From a checkpoint of a small transformer trained on Wikipedia: width 96, attention and MLP in parallel.
Each number is 500 + 50 x the weight over its row's rms, rounded and kept within 0 to 999. Layers, rows and columns count from 0. Numbers have three digits each. The size before them is the row's rms in percent of the matrix's.

# down: layer 7 MLP down (transposed), 384x96, rms 0.142, rows 301-383, columns 0-47
# up: layer 7 MLP up, 384x96, rms 0.136, rows 302-383, columns 0-47
down301 097:517480482445514481490474430502504471542521439552489551476624487499531503499509460453543509507492551470603504483553592582540421414486465482586519
up302 116:481472463471534466499434429440471465525468568519555535518423450525358466417459571424456516482528544494492489513564585531448634550462483540468506
down302 119:546514494629436478532438580489484529440547461509542491534566550499532510538457591460441538564501524527517456371518463586559557529550426458487491
up303 089:463423452416553474543435502543485570578449560556496473551505558517425377436502478600537528490460524469502551533482532482440501479412435499489481
down303 087:510531432466509520451522517426551483499490492457528495483386462510484460487500582498508527470497488540546591456513574505598503466475405581506507
up304 098:579484502553397531532569545476528549463497461503544635513579540557545545574427488402497512493466520519511564501468522495455551548468480569398550
down304 104:422460530495562472524524446559476540548524463534522473534486452464502466464522616573532507498557473516477464442560484471452477585430443559560465
up305 108:531484545553507487427622547463471519498597466504554510677527506560539427412566487544509419549513525510493474473504446567503395463581507446433551
down305 121:521528527631548429512467529568452518573441468493391497495467542442515473517554483420484457619575423477518472493487585448426552500523479558544478
up306 110:476369462532456570545523553444514484461488536493466522583553435485494557463517499565485383473551521503484492577489536552434450505533525485508460
down306 116:543527407514495487497488457545504503417478593585549423521521448494455453540449576423521500475547448490506581544522520555500415517473566547467528
up307 093:530558416497524567542480505531549476508507466555532502473439473444451499508585466434410500441488514500454483554554599475495505530489546418490574
down307 106:499467504469491482514606597514443543526520492462527490549568429527566433381512546544491558433460405581483485526543531510520580495514485529526444
up308 088:492440434502516438499549348525518602505478489498520625515589478538513403524568523557559615424471461579463461479508463539487505471527560437436507
down308 100:468500497485500481513568493506418479583505539497402493468464464530520505334589444462442495470509530541483488580461562539495528460392521532582479
up309 092:472469594537482496435492445504523462604486562490493493474468491502442541427509517448477547510494495540432549526486502475577573531450517420420487
down309 082:500466513602484583503436471582532591457563545542529567495532430471511461487527425447570495504519458546434528440524473500488509597570499392487508
up310 111:470477440548381459475459566511464492505449449488616529462432437532493509387480572489483533509531521557509512521502498482475487537497499510409468
down310 100:446484460471431448513407483525551492462550594498463439523531488544491573544424524511486418572552425495530468495482519614494531450479471489432416
up311 102:562491531501489392426472557522481336530537508528489463516566482534448495463593459439404473389506429497473536446519468522497478499413533503449477
down311 104:536489442496491490622549558624471490532503430374527482538463505488446519439512499547465531414436364430607576549456471442551582478481521472458471
up312 092:469495588380493483532489504492574526555511466495475542448474503483500661540529534477454531466474603393616542463542512460542454549512533516467482
down312 092:533589415479490484521463479467417500473419457507495386539446562497476492656450459407533437592436548507414364484441458516490442487547487555508488
up313 080:496437516447473484375471506532387502515522568512618493552486560532514510527530469470502507419549464430543505463502534576452557509624534497481574
down313 086:509531469582505493523475515530593513522506431520577487518513518512539503552463493516524383475450484482510418485531484503504499494505485557570491
up314 081:463486477483539598531426647499501527499500530521429425459415553508423451480474449454484519462479500497540640491517459568492438498465537504562581
down314 079:485426483491446456386571420448593553491443507481438524538509562598579493436455460510577619480453479521530421436545467522514479488455542405545436
up315 115:413373495469452467612500448428541530381373489499566620458506507433446538530488554482399500507558516550543523522554465490496498593516466512542412
down315 108:448528413552561477431489490431465568492503444551478464498463595522463498570500544494513427468630518490468476491533525525521507420526537500478459
up316 100:448483566468570501538530582399448492539548411470486496493507500556445449491496498544469403585485494535465566539560370483551410531429462506503520
down316 106:513438486516458582595544528488449492509447419469548519545481500585508527538460443533513486541485439461510506478568523430462503533448485488549480
up317 092:465608550498529494591528457541454512507525384562417430526477492546476558502508501480473501526468565451504476398573464552455563571535482480450354
down317 093:498446482444428617539487504564567420572525633477475517436560543433530441479467454499555533364432434510436521526468405467524500514513506536541560
up318 089:464483565406524472558521519459483434469506577518482513493459540517508470467523546535508490500490599451460536573553446466441631542600513430591423
down318 085:572538504535534536568468457583572487508464559519532553610528461488450532566459554510572483527479543462520522393578431490506525423459546526572486
up319 093:469458519506482620511418569548474505555533503553463519568592505507557553507507567476433571601493498525561539528551461471483519452453476581507562
down319 075:533500440556390464485396441476526481440530419550490451510476489464489581444468460459441432450435496532524443489540531502524562614529496425504372
up320 091:547490447495544515471395544596507561515487428560558531535570414579503527463531546500475564543564412490509387509403499434494491539598491555583519
down320 096:525531477539550571566422476580463528466445580573495465565472517445510500563548593448418392470541516546519500504565394581477546446491508480500498
up321 104:477400495541473499532485529394513449455479481501562476454422517476437416453459557527461424476470513535550459473462568571505508545477541538478494
down321 113:467493451510460630616492443471510515530479468446509570453502484632525517573540522465462507539487560513503481524483564515478620601401605460565554
up322 102:562467484506430527468471485564513460567562580445485377537451534484547529472497594468513521531412564417503452543537459578531414465567556544547565
down322 083:490547545562549505497563480476510504518529513624450472509587493612494521432507504612494517590439552435491556597468498482422535480533437508514488
up323 101:502573567482502476510411472480411490483591461499550545448549520508568415511403512589375487576524462513474508529488466442519444521419522466462462
down323 100:513502457493474440507531485533511503557528461361497529563567546590549433541584423412556532427413453494482482489478441516480563516501498463499478
up324 130:462519505509392497519492503438490545478522542525500553508579538527483467480587453467528571430588500513480626495465500440529600457560525532441524
down324 111:556598471613415464549554497495480647524435509491547469493602594538569490487534435427540527493424465470467533521459447457505490394460558430487496
up325 119:535512521461549488485480436505509559462513482465538573516563420559531528574595525522484490500554480497481479527542477471496645496533603513513515
down325 125:607535522479487471536470470442443440507585495497583455474525427540523567534477463499540563517538566455536497439526425427483548501585486531512385
up326 096:542556546456514454504537586434412514461495533496582569436505413505508543490506404542568483437495641436511512463428605511567490522487516504488405
down326 095:472466488476410352507456447366398506501537486549437519486520437530530604458507517502453439467444490467449502583449396531483520441487547474455501
up327 101:493566462580581502443493494464569546514561510618603425540475454530535462479531555583546483519481454479460494639445430468507438478429497494456522
down327 099:475552449457565590547408509484493484494480413503555419518496516532523560536461545556503468529498459391546520445405508496481502387471532486510528
up328 099:607496532531463484521444477517456533496596491542516441527568476576524411438635518598508470560468527495458489436503454501547513552403403431509537
down328 105:521524373534464547479434553501490449593467457503447447552483553568568490479555495431398516542475465526565493491473571446556555500583515564469391
up329 110:460474474486594458454425437492463506522484533435490398484469489490550419506543560535431490504554543541481513469508599470471533506525534616505502
down329 100:608450522517416528477571520535509514493451484505496662524448525484517560507514467521549449589515596544546581546538513530529479581536515593491417
up330 089:455504515508523474616432538441446492387489506424443539449555485448555509505499500431484525502508499499467516437448515483413450462521370594510456
down330 084:582505470505530437534528447550616576520486491550525535474524510527547390456518571506601513473576573455457433573508447534442514488497414559478546
up331 085:485546394544505448507414536468441501414458545479458548487433508509512464594382398516478529458498459511430507479423453666498545512534512579527559
down331 082:601539497462475469502488375594515557472505578597468599488519531583526474408358526437452472517399565521504511480451568533506518530510496497440565
up332 080:455534493437491510522471605441433539579593529560537518493474401498477579478525486526455425507524503564448567512489474442432482468446419508436442
down332 079:539522421514473581472510398518516448490520467486468516512399494417504501455494515470525458555625491410504466511482574506536528589430499493604496
up333 086:504559598566456420463405499461435544556535499451468551476531483492558449496534502485507468564481439510568512490500556424544532447467507574498565
down333 091:433496393478472450485521434529556556437557445546575523592509496497505449551524446459443548521555558535543349529472474553536493450421489402453519
up334 113:564485511519513509517571514496357572500507508550551555444527549498465555508522515609446491419483529515464464535508501519530500552499604376573535
down334 099:493586486589464542620509464499509459553492530564486501543481464581438581500467470571534428543455527452567530561423574435519543453442443521488540
up335 093:387499517535467509487486391521483542533557527470444481409593507518491563547518635576418518563553527603512520402469499534495418491502549454536469
down335 096:466495480531402452550662572571546409521475531496473507477435539519551471504552540525427416501546560500559485438501465550476528468567457494462564
up336 096:440502527504513506459551462520574449444492480492615488477465429465532496410563506526552534595609513437501415419471474512533573540541537469542586
down336 115:479532466496425494626425496600531467475475512461467556498472469547548444615496476488521507469506545528518491570475521533524470497549476484429419
up337 093:464447585570535507418550513456411537437567444520482467485546526423537457544575525431584570532458511439450532465509393493506551525414496529559627
down337 113:424535404578534489529460440473601522476567539522471510503480487477499498532500426500460496446417380490591445391517482438540495499569368551511569
up338 104:448456544410568479527434562526466474452477480476455560517505509490422417476457507441460478563475541511465559533521528548479450434494540565515595
down338 108:467524541486422440466529543444586590429515352401500477472505545527570517479437432536539474532488501460566435541492539469530532432528498405492484
up339 111:369576542522588584477475521414488541430532473473545528458515532496507421578528465522443488500515500514439473454532590458470538462556516425453508
down339 117:542514521542451462552501534437487533488497505475522548474534551520524491406427409453568563433388455538590544541523508457594510514532521427462597
up340 108:477498507467461491480451492454586448475651398448532400488478572514538583420554485507526596538532432541478523483439424441495461434439545512427499
down340 118:475516583545491524582520454504582490444516527473501553464537502476448490473507560463556498494610556504459525490565483466523437479578490481563483
up341 109:430481577451543532531504515630514522473522456447512472451530467525516458532461614545537505482457469499468588410483505563522447489535480461462565
down341 126:431589512512523560566548512582547549470482456433508410461591463548528462597464576581579491518538480506479527460480549483536409363552512516522592
up342 099:600454511527519497491457505471484399503455473505608515470501432401435515476402478435460474469499467578564538546494574497533432515495526539345361
down342 097:487458578458422552503582391523475440466476531499556559509532487548502464470518513548614511528550515483537587485526444424502532428534528627476537
up343 087:426428570520563597547490493558484450500430471545550543442510453536488495489513505639460583535599518583477438491434519468470512502446472505540516
down343 096:486425511418525427569557450560566444509632554496475433523524484500498574460484508537466504524562644491492459565572412485504483554563457525539466
up344 089:534520541563535440504492425567505468508516498427433407458460599474497453569489465558436569577564494472508483514528533494497414485437581485588536
down344 074:521442460473475503458477444447577478488456485516501481476437512508535489441498552494468427568467512463484468498522403492493557529468537505419411
up345 089:511499539493551433437449540507514523573527594510533473419539441519549464532522504425502449404482590485503497523571565534515501520555554426525497
down345 083:481527451570481479553573500543605614514487469530551548497468467575583521559590460503562522542569474515476575489565453572509517556583490348516504
up346 099:463525456552501487529504452472534496451543509502541387367450548518490512562593481614486476465511529499584457501479510550526535619463447518436481
down346 079:499531533559414448403512503471471490507460522554478490534480434565556501445509514524519451585564498462484527492464498499581454547535501501552520
up347 120:481556529534521483535541377508443592457498479532484518491489392486505474523476513474497591505410544508369580462482471509487482432486521518425503
down347 119:481555524468563517583510470548467434467513520508511605428468461507487560486458485600468439547490625407510421535498549475529524424538499467480429
up348 101:423422476458573430475422428576513526494453502465545501547587457566397427483525408498487601483543585502534499454533504541500412530459553474498565
down348 104:456434518527483525549465460524541566439521514584497612549397482520514511553475510482535513526549535483464492419548469426423520602559493575456561
up349 111:480467559486550403467434540505431566450565419513530419534391440463508474442437602405502470584447599553447464433461452552482486498549449551469476
down349 124:554619518381548427481503451500422520557432552525491499499528504544536579507501431451518503594558516416491493510482525577538359475481543564497447
up350 098:536528568496507472452480493463444489530544494548516634577566414475561489476495507361511460410565469588459542547486474512467455522618456447484494
down350 101:507486518480562497532573493465510543413467549458559525523463607509524507545434511517458466400454596549517521516545527539511593514507579546490405
up351 096:463536521499597486495443435497434521576566570531519518422456449532623461442466526508525465484533457440531544390537513488384491492455443536487473
down351 102:518502530493453499471483577517534478516509499526477488518619548467419439600498498541607467548470520552500499554490501478536449519547619441483531
up352 088:513491542418481496533491540457467543524534459473522537449533513428536534563492513493508584582470581499455624509423498479508462558444482526452455
down352 093:581494530494497494466527494601561617430602466456577454573510585497406470498460538512474541509484512559534484473567537508511513573455501352441510
up353 117:559543477469526562580479491474418543441438408487609529549533482453538584652470501439535551519500564467517436493521499408447507526500482541415342
down353 106:486554593478555430349472446598530478511459612649523513547480553518518470500494586448547474558477566567460503520535548520503480519609506455530494
up354 112:455568467495513414530491413497520492524455501530508470425501497484413531538523502514523488441565510569543536494525531515413546529501615485374595
down354 117:525513539437555524461546380378571537485402429578553535471463457510513607521414429463520496529516463534513449538491536375434489513559458533480486
up355 118:465519561451614485469480583590531504512551522470561546608502489494534554491544453452473480491545499522531506454443420465478554458501610539496500
down355 115:525536541619466475437608532492413442474416443523511435494524484533501502518504438519495474547459458501465391491414461512469476483472478500554518
up356 088:459521475515525528489423457585470520539584384486458438539413489429462448507549552486628491442380520599504530509331479525543508491451499478477518
down356 094:533456422524509537495455416537498492498444464378498463477513428469471473548507539508507475474475358471527563468565456490461533453482564560534522
up357 099:432552513427434501532561511516488485456456433509558503518528512495533472498547460489615556423523472553550419472569483460544530576534530513443531
down357 072:516492467453444386474477421522570476445580538540436497450472589545495522477540447483517396459462527517580439500552509503464640529455521472443521
up358 080:503590503470576566448525456550446502511486517446536440542541508581552516467528515602481550458596446501510527464462506473513516502570586527519624
down358 076:544473516608494499417480453535630505598493425481543483472513497491575384511410504544528442545510507519505407441517453551511537461481462494568525
up359 105:487537464440441460491516532418436533461538494537542495517500513462472529477477459492461546492634569627625546504474460466479473558491494474519520
down359 098:502474539556510406509465496569504411521598537576501513449529433447477629498458525475488482437482497470495468467543429432478513481520375549515539
up360 100:488447502499520519536466507484689409454518462588483533489470484423517494514528564534491487473435409481468534530488472452567541485518538421452500
down360 112:467545453450662541574490576444516536501504495583471600468470571545471514580468459435495537454457504440580588541502408498552505490513504496494525
up361 083:532468510417498507510482517542482470492534543505471527466560562474393462513471567479507436451460538560502466378386544519445522471531456530464499
down361 091:454519438540439507497487464513472530518513421445497538530458452526531344494509522514484517549477443412486515446518476490434462438501482445506579
up362 100:500461543420474584430492521491514482507476495487564578521545474605527499496540506499492486576521554527527592510581434558497513405536485533464567
down362 109:514487467540490524523350553395423574517420508529464513482518488381485557445504506501537548528412550569522470600449450529582568437460511553497574
up363 101:573514566548526492531415475433530482471508486469538532506493532486455460509496452470443526505414494514474481470476495476447536643504514465473489
down363 106:488531398503509382469515582560555492533469445527506464522532486571517467512521535448469536571569479495437513569555485564572544514458444434577571
up364 121:459463582454554491517444554464465490629493629515431443452527475604439405421511471463564454463583561486476552475417582510502499564435503532493567
down364 126:519477491439431412540425473560421482508522492458492486467410551458400466492516472550382556455498567518551499453596555474608552495472495554402512
up365 098:404562471453516452465538529501438534480488567500569467446512440476520481450402517534450515403506500492480525354471490531516544538395499434492466
down365 105:551418478446469470500445534489537471481546468490470478461518472529468541509500423428467462628452547574463516455509458416498489539557502492431574
up366 100:450440536502482502499448545506461484479458545520517472497460506466469465644612577515408506543489505457468471407489556384488480543507498541459458
down366 099:526446491507500457494538489460529409520529423482510556529517579460506531510517557421590558409480417562486618473528510455455462467478483528557444
up367 114:531508491427487486507495516569485517491469482572543514463591508549465552535537522500405460467534504503479477407533585457568395522468442479567519
down367 106:540479499428481492471502504443538481536472488510532525479518575461465428561472530494518520509478380533515555519464475508475556529476550392454458
up368 100:362516548456556437549507474440488481499578430533554547499545500452554511460525522477456499380578510486594532385520577571477440496550512486465552
down368 108:524564475443509518532532497568531466498502595556518490440528512490474543543408488549513473572447476450525573524504463346485495483465501440566458
up369 106:393515453491520411527527435475386581447530407459508531461544441496540530449487504547513469669524522542537486533474517548455548422507527382483531
down369 111:433478511590407412485495578528448565546528465376562493534472519518540542513514450455505510585418462537539528495495473571478442457508484403460436
up370 104:502374510533482532525532473502475564497595574488563551490505524553551451528552463525562543523494437517471635500453532351530440492545442509504551
down370 111:526525447496538530507536536478530562524477417534504524538504461524442472562447407552505471426483538436606488509444521538503480529496522645461512
up371 107:377536562517406550494506442627485559512500471508435451417438493510497407429545509407510541527590560486508514508496446532496574496461473398381558
down371 122:612462568491507546427521476600517447566577462478429437574439456495443478459518429459537530538542499532499535477397634530570516489484412539526468
up372 089:484508530532520489470478524505537510474520550475460400548503475504540597503603458515554448585518542464490542460522531454455507579499600525415445
down372 091:531471567568525426497516471485540451443475315499565516621436500570464540517503537520481460454592560535537500523521465474562469498514518473502504
up373 117:469456509605566525486546546447518465406489528453593456500530570512558478496638579524526471596489504486403540523502445506497493539531454600487426
down373 126:431440550544565461450486510563611648497550487484491433515519548502528419515561538462486618509558475479509496453544498500483573421544445371461510
up374 083:465462476537461457542459550453431586484385511490486567457544428445417557544576566533488403462444433474449544489488554507564501532613393527555529
down374 072:589530513522466477486531476439463448473574490572556430516507566568494554450539530498482460510495531472557515512478554507525627516559415484552503
up375 098:514438499537442511589531440519509558462488548459512497516485474593455475530484446541486501537545549355460460514455583481484436504558552489648552
down375 094:502524500446545538515405413474455441522480527495442477509488479447483594545522477570545517450417479523512609493516558399499541499531502523383557
up376 109:539511604405499397511496500493465542492485423454445469468549443468557534481527536539513500540570492471551505516522510502411547461567352464440560
down376 114:467500469507495478506483509493576454448533580466528509484568408483441479543505515447543462465438654517519470383431556496531441549485616557493521
up377 109:546578465484382505482456432523412479416606489529494535571490481531378387456529559516474424483464497546527500477553393457498522520502459473491568
down377 119:541545578443500486501501499509536566478477439541540486542498437423507546513504440552511476509476551556551429523505502524452392405521375523491470
up378 089:476370476479591519456448516557561396448463539478526437513506473549544521493600470483538558498387494512532407464470535563476457453486588561477534
down378 082:476487491483477478478482453478481502478558516594558413617462483485563458482528550539443483484477538502491450504485524499549494439603394427468451
up379 105:561437519487532442490488503439623425525514480534458497441416569537571477451475574466519412439593481495438533510561493492430457476517495453475670
down379 099:535533421545500518458516478489468448509428554623510520520545451473501509513405520591497482498403459369438532433486507482518524435527595490482488
up380 114:438439492485553539516453514573510447515543548371541485484461461523458454492440604499525423536520442496453616490487532457445446459501478489537545
down380 116:500502581425493462461519444524500490551583517468514575556521512430462523518514488547474588558498627540602492468496492459550527627532490641452528
up381 121:552540459465533504399488467510543498510480576528442497519551507558470483514642616512549542420493476545439509528598487452406557514457534447491547
down381 115:475558569524485563430557504433513476484427543610456501581540432542434447506475520580491455516443587526457468471402550368558439522592466569527501
up382 115:564540470478517500449558582504474569474496515515526433431545449459464621537544546512432516509470490504571523506544436497534407519491497529424584
down382 125:456473485447543453488502455427572448480553509500462500576571448486469505544448556447466565473551515536401474414566514519525432566556526519487471
up383 104:548483461505474546445564454486461484514610531519488555453547510596477452425465584529546600551497530538520480497542467551465463525567505450497462
down383 105:502527493494509569474456439467460433520404575572416497573441540412493392474424478451464495500551482566497428528440617494535448501460522463561520